Weights of a small transformer language model.
Architecture: LayerNorm before each block, rotary positions, biases, untied embeddings.
Training: a variant of Adam for these matrices, 6171 steps.
Each number is 500 + 50 x the weight over the matrix's rms, rounded and kept within 0 to 999. Layers, rows and columns count from 0. Numbers have three digits each.

# layer 6 MLP up, 512x128, rms 0.106, rows 427-511, columns 64-95
489510495479473573534494486498497480596477554468523487505507495520365478526532520528569511527531
515521499534543486619396506482484366505507385457525483500343417508388637469596546468438528423560
566473468434510471425434492502571511454461437456613621489545506592552466471532548487460458509563
583508411519504415479539544450476485469477455412502544488506538472488460539530469510455540450588
509532503530581499382446533566564462448629493421532513509509410564523424457538464492479520458483
457536501441413558561510567538517506443427475569499520462528609543515540472471471583509487580498
471532465516369438535540480544548472533443506491530520471503585507435547531458515544625467454557
515490514455623482497462432473467444531490502397567524494415535463530517384622444545460552443506
545566452541540535549550554548605418596508473555507544454451558482454568524481432502516457470489
541434487499535574547545542426594459487420394496543491515565511446551477473496445586554460494417
474502409583538556477568516472631473610503519475504483503383561457552492490530433476530584479509
583581619543469604571524500439440438443526460502559699543444461517480379569535480503445433459475
506484491483440526462499547491488498539546545533525482488584561553520528531476449681594496556459
529464512447545541527533562582552496492550439493524475367570451456453497523468562556546385506505
540573546506466511443335459523455471376520396501490588499539538485605588598570436497430476509551
492527513549511516517474427449500476497475435449490550507524496541566479487477553599546479490537
471482547588507444560527521413505627505504437596506488425543552479482647520444576467538489387452
516548521523475510522490514543507474554457437507487518484541554521421546538494528619507551548481
395500459545480448537416447457544507490565506445580495593515438474496482500475471535492439531485
512500519568393478469494491533456392492552426481454624498487479495542470425526535561504414497577
485467488385408596634528573526482466535432513493561465425508543554470506479482548488576571452588
522569476516559486498519478416521377541424504475563536523426500525517518534512549516501484465465
512460441524632490483508483465604445483567419457540508464428523428548560447513492512471497508558
410472515501489526492514554427522490539476455458566460530522533567502527509521586512451439470503
496485513629569475543502524492437499366467403593517604511466415492414573538556457412454517499534
426536579583550415494369363425466559540431496488537503548505586493528455556481466474411569531475
475602449432481598472521531471457532435472517451485460506550513573475476510520449528504514498618
433450588567515480588437524530513497527537503490631481364438449496536503490389571533566438459535
388395613487486499575530447453478417553470557490510488475569515555524466334508489529565504565560
556571490438435522427508535532579531575529491516452587414396425487443434542528577608481566473525
501524455446524424479473439483533571473450468418531450510454451507491514538567534531436604368491
464500605525525474503424546574509517512428434419523489505518493488420471456536529582457541460495
506525511478436492560490568550472505440476529531424652476521518540425533553431452525425479535565
466581644635413498543467534440522463399466550454483474514520509521529564498443552515513445495525
526507559498430451519484442403485532504438513452553496486560448529507519478505504544542498514477
504454487556431389497537436494527460416497498560554487472456533544481473583385559571473538474494
484457405538598436410480529458667572448492368488574532546465568482475499544448543552458485473520
520488520494538469553450474433501531521515537431555487509482520493510543477579570501530454517493
425571488460424404554429494522478526484491533485526531543529443524506531468506484509472525548448
536512476553443562506466417431478460557456500419521512547517490549450431484529574481559478513490
487394579506560513509510576548532474597488483460535439411411463506426537491509547537499495387454
385534519413384598489464578520468407607446531441488581584465464502587518471525484537454484483552
480518645580450459509404484578462554410419459520563501495549544488503555482470483630605524516496
520485446546497549466374480608560508455503448530546648529494561493450487449486452530520417498556
523500464621542500475502481533571481415496450502511670426491462485552597457559637517490477368515
461478512558496397499448432470574506574576537430466539463490515559491548535516388456437490481582
470486451589443532412401435522460497437478454572478572496554478563512573458536474592561506497548
503537456593458416475328472500461504411431444440503584594482568525402570518501466546536396476474
470443492536510424572489455441469534378481399447594579433556571495455474406463463534528423465625
498593569556463442485531467537425500525476534516455611525445490559533542478515558533498494455514
467509485525553515620451485583581564409488431488501539386495568499417499589565516526448420454563
501542461525565508537458396484463508386495479422495549464442466520544488486597444505511559385544
532509426472443461487417562441501516508477537534470471519601473527449533548554549594531530525556
438558503405492508536459489469444515552471520464512539573494424576425464447481482483572400567606
482476511438541512467523492515510516515503461409574497432525541532503465442570485547444433465529
535410608521612436542555586602522461455489424526483556459478502500552462371530465528538465487484
441501632458521521521457461555563478466520542472505447543539527527526546450514512542542608521424
483502559491479447533468427498508533560479435456495486552499484580449538467628539559576518492467
476539591504532555511472510475511470516555459563549514488505516456479452504569501570415520521486
533564548639521457567437458503516492427507424534473517581504420496534472606514537555435455472513
474464475583475488546516517475593528474478530521552500424465503535479480543527561545500544414535
559479489529449395633523483453532418555480479520474623382470452516515547469470555482584523359546
391506508568495508553478496522475540542524437466534487538448457536444549511460482595538503429472
495509626590511485519503490531588446572536458444569570416438410531470526525541556578511493381563
463507475531449483528505490577578463472538479523516488461456544437453442602530520486413542468524
535479465467559461488454362513612458419545383471450584426421440534461508507503501528461409463535
451548490429516592563446500496469513514441440502531611567534501532414463507562437595566591544558
551483409557510485592498532459544500472532574514524571465361544479418529544543572487449477356484
430484514515462535569462451470435473503473511452522517559605510509479569492445496499569531557507
507459486462456532502396531521503562522553557435465500545556495557524528478530499543547489550485
444468568562531590488461521473517523501526437508512494529462527485473518501571433537451547506567
518453622493558543497514468520508455488452445415558505457484523475571503515530514506476557476463
406527481499523498624520449411503360560561536477511520366427455560528508490423518482515524482568
430526575554529466536496529491641556496518385509521531395514493545486529464526489540544561432527
453550490467477415498464390488532442549522533463577476563546537496485495439513498505443576482572
457511477558483454518370511575550614496468523474500506540607397444475606484510456611541570561494
436447463481442597467428479533628556453506448465645485556424510533476511478540544539440480512531
553486599447439611450408493410472368612378492463454538503472493512485412316546517532495504493528
582558530514557453460547346463529532396517508483551464526466443453540451523613580544516567473434
523480490447485510494511582511496446451410497495485537493522486433490501415514486590599479531509
412512512540445541539466487581535462551518475519504547510472510475472423371532538629490538449518
503492507525556542490411525467534450584502528429508456460577474472494461396498460513483500500544
546457478555477496518534530492483490525538464467567468433506549475449365444491595520463545356536
528580583483534419480445423538610585512487487432478572567528537482569491564668490536521498513561
423403521541521536477397384526478442438462465428534521583477604508510535457563528512480503464514
# layer 6 MLP down (transposed), 512x128, rms 0.0913, rows 427-511, columns 64-95
501485463481499559537552514498562493590483509498512470526527496520455445525490505537609527506463
443537424306469395427465475445602355488458599498516426442547528434489472497528578584517404463301
643536567513446496523405433485313371634547559447430534548528600512530515382494520541476576470442
541496498446496527531485532498484459500467503467576508552518436512489473456582482510506495616370
421493504491447447548473457518492530501408498506427537496576540606434531619499478533477449617522
465550457440584513442469531394569556465512505528530566511485437617515512517429417476487479581439
568381407565547494545464497512483452458572478467495562551444484469463565464523549433582559471556
441513531536477514519537471512572607488583499448514551596555524435600409513614484548379486501455
380497497467513529524504462454467614506565565418557520498539381479484409465531517494529525489476
521444495459527499486506490421495520502510436546488388489453554433523503548391402480503543433591
464469484462390533587454432575443517502522475445618542439557556474576479528555465530503503580482
469518660376568445508525433496541480498464439509406493488456477507530430456517396541469468482444
574574489561568452554507463429538466409433465501500558492422468567441568531503496420450458422558
482474560426546553498572519486514480538455513485494436482506514441445497500509538488464566478480
430534493522482513520490490586553419499378383441516540457372434455460457545491541558599556355539
479537570501537436470465535452578509377579531483507531423510504489457545381474578508558528488518
428480533529401451476475530536415514545476537464543549502486484435565457517500523516577533396465
527531612526464347444538516437461496464467522474456501508421532595459440455511456417436501553563
482478548530465361474509427502527571454529528484584599495487413439533438468500418575511508465520
497432544526464482580556466436661519550418415554555501449458412477578515477547431515497485474544
608522420479527508509584557509432507559488539519505437471581586547594484534480431473655483558485
567514404538474452433531589586430460516590523523497539560465488489497492555503415459497452542603
616523590523446515482445556573468496542506414597504472477565535514513506611571436570426466503606
488537455478476562506456560481477493576543485466537478536492497446485506535447524512536546473515
430594561497482553455484390468505475465531538516532536466524579483634597365498503425496560464466
487540434469519427480639440497545493543542458514567494558477578579468554542462521518408493506568
442503511546602444495608475440514488547505497478499536462526474459451570522434464428464409470399
523545496461480490523512604453541515586572443421585521513516515443451502528551483538480523557493
385466541532481394526551513530533509530411397507460487493434596548567500508453522455496410495387
565461403514462483480475467488546509542485478451431439549577524476554522548510528424478447583472
477457505497510492454496493440541500580564456569474546568499452401486502429508501463432485513525
501492554524543476494413529512438531465479442497546542497440430496491459466447509506495489460507
569489633535496428509520578500491483494485535543486495420438605515558420497464528445542488455552
539527442491579566498621532472369402462499585481464502447552396443389544477511414556546514564499
474486583486478403518495505532468452513549522371507383385553523513481487528527546518418564471537
461412415544457487432496512441566505536444527543490457403420438495502552490521478570516486529461
569514449568478413453582440581477485546522465530622556526464490599550526451445425392538611415511
502469454548465481527462459410488485560575526422472467528531504515506498513538519513548462492460
502521480510571465522530488515484489504529483469487512434430462520510565454436559483568530471519
467514430478488512542450476448522508606475524471531479579594491553484487512542523531547471507525
520499537472506478494471554451464536515567543525556484536573582460478475476499482574448519563538
494526453481535506565421419495501526451460545529481584582550549548496510507508502483539469438418
508507510425544590581503538535428572461435481504498522536614390412455387536464511658503560574496
513442482542510604526462499592443521505388420528576552653416528560500534424544570541474480462490
522480484434540512399579493464578497463481512463578461522498538512588555574423454476557442548495
476509545500514468437449511479509452566480559523469521488481567447509457474489515502426603412533
528513504515541510518452554586506473528475487541491517427469452557466479518598479442479507470477
538394444438531621516496526443587490477571458565493484511566537575494529552528493580513515534514
478529491575542504427524509524430545512499555487507474522443595502431477529525449542505570488498
513533461421458500487477554469519579539610570492535504429524521459484439496526440422499475558437
482343609590437555555488525478575515381533383482531638436511604473469477492365520521357490572485
517554550496499500524464494609404464419477601511596506478499577488515547447552578585499591520524
574515614490506423475499511542546565560556411495468480512445499513511525445481498499446458465524
511580456494493487471481439487520461502523504521477553386521573458506531568441554481477579398432
508434471535558492479544507393478516550580491438516477389455555485466522459532417519444487452549
480485443409467469480588509471517557487461627532515436439519509465380514506479537565500444537487
434546476438463402539557418517468465446496513449506408496466467509470506542508577488589515454430
472545522513445485516409433487542545482473440515451537484507502535535509493517534576570473515518
460531619486434378462551467570524485462470543500551478531468560449436498499483517532575519456471
576541560537478486538546421545530498511432524453482527459352501499431472413557395458532560404513
464505491574452502510477473543493449522506501496557513436457581474503446499455569513492561453573
507535464445524562459511511556491490497561527588554556507490606482468401512472424533375504565359
413508492532565539506421373488435509547493415525496492528510499554397498553480457549414460431570
508460406600479496572486448558418633543492541610399458522517513595567445527603494440497484558450
444530414429553381536450424531439426481508496580409547596509462492514578564517562534526493568596
487497501510537574554497675493465478557521534429438460494473573399517481575556463412524566478618
531520544453554482487511480466466535464485543486495489506444462535460484503482592553536515486522
548555551556507374416560504496492543561448481477609439560448561595409509497392413582512425491380
520451509430513477465595542578566575540454545488564438439490477496476440533515459483446460503488
506441526594477456539519422522407521449497396494544511419437477471526437489532513436496538414536
502606562511409370458430473490472479461528587561505440468525513409509483452468524570437551498517
428534423538526435487488434418485483503514499540508536535384531530453531500556539454494479504486
485456557538496550462575473530492522476413574569550474485539518487439465426534529440520530540520
524514515535479486534518511475581455538494508449434475505494526497460496497448509526505560526477
490493533542509452512444475465560460471480455558540495466519548511576533569551463547438524487586
490394432580431539501470535486554387463528517429479550465447460484505471530478525423506512470448
472530468444492460461485518498528592454537503541508464478386426472518485549553519484475477457481
434538470511369456522525518430478414622423458459456513424405478423532511412594561345468450448558
436462579456429425527536513491497454529535463475569541509471491462423493409562372418479537498615
467465550553502548445525498535447547600520395465497495437462540411524512539511496469536514459545
475543510525463485523435480562434497532564481495466560493478453462487450489534531566505521430554
478402497518492437573414448445593398472505456567551532479529547472503530541605513595420485568590
547441561506522540507487537510509572509495502530533453477460492535571456517552505451503469427498
489474441447570537490551542547449527528455492495522457530466461457525560548412499462513430469488
581490470427564527462499450529570524472540563535464466569525475511496448461482583507601454528423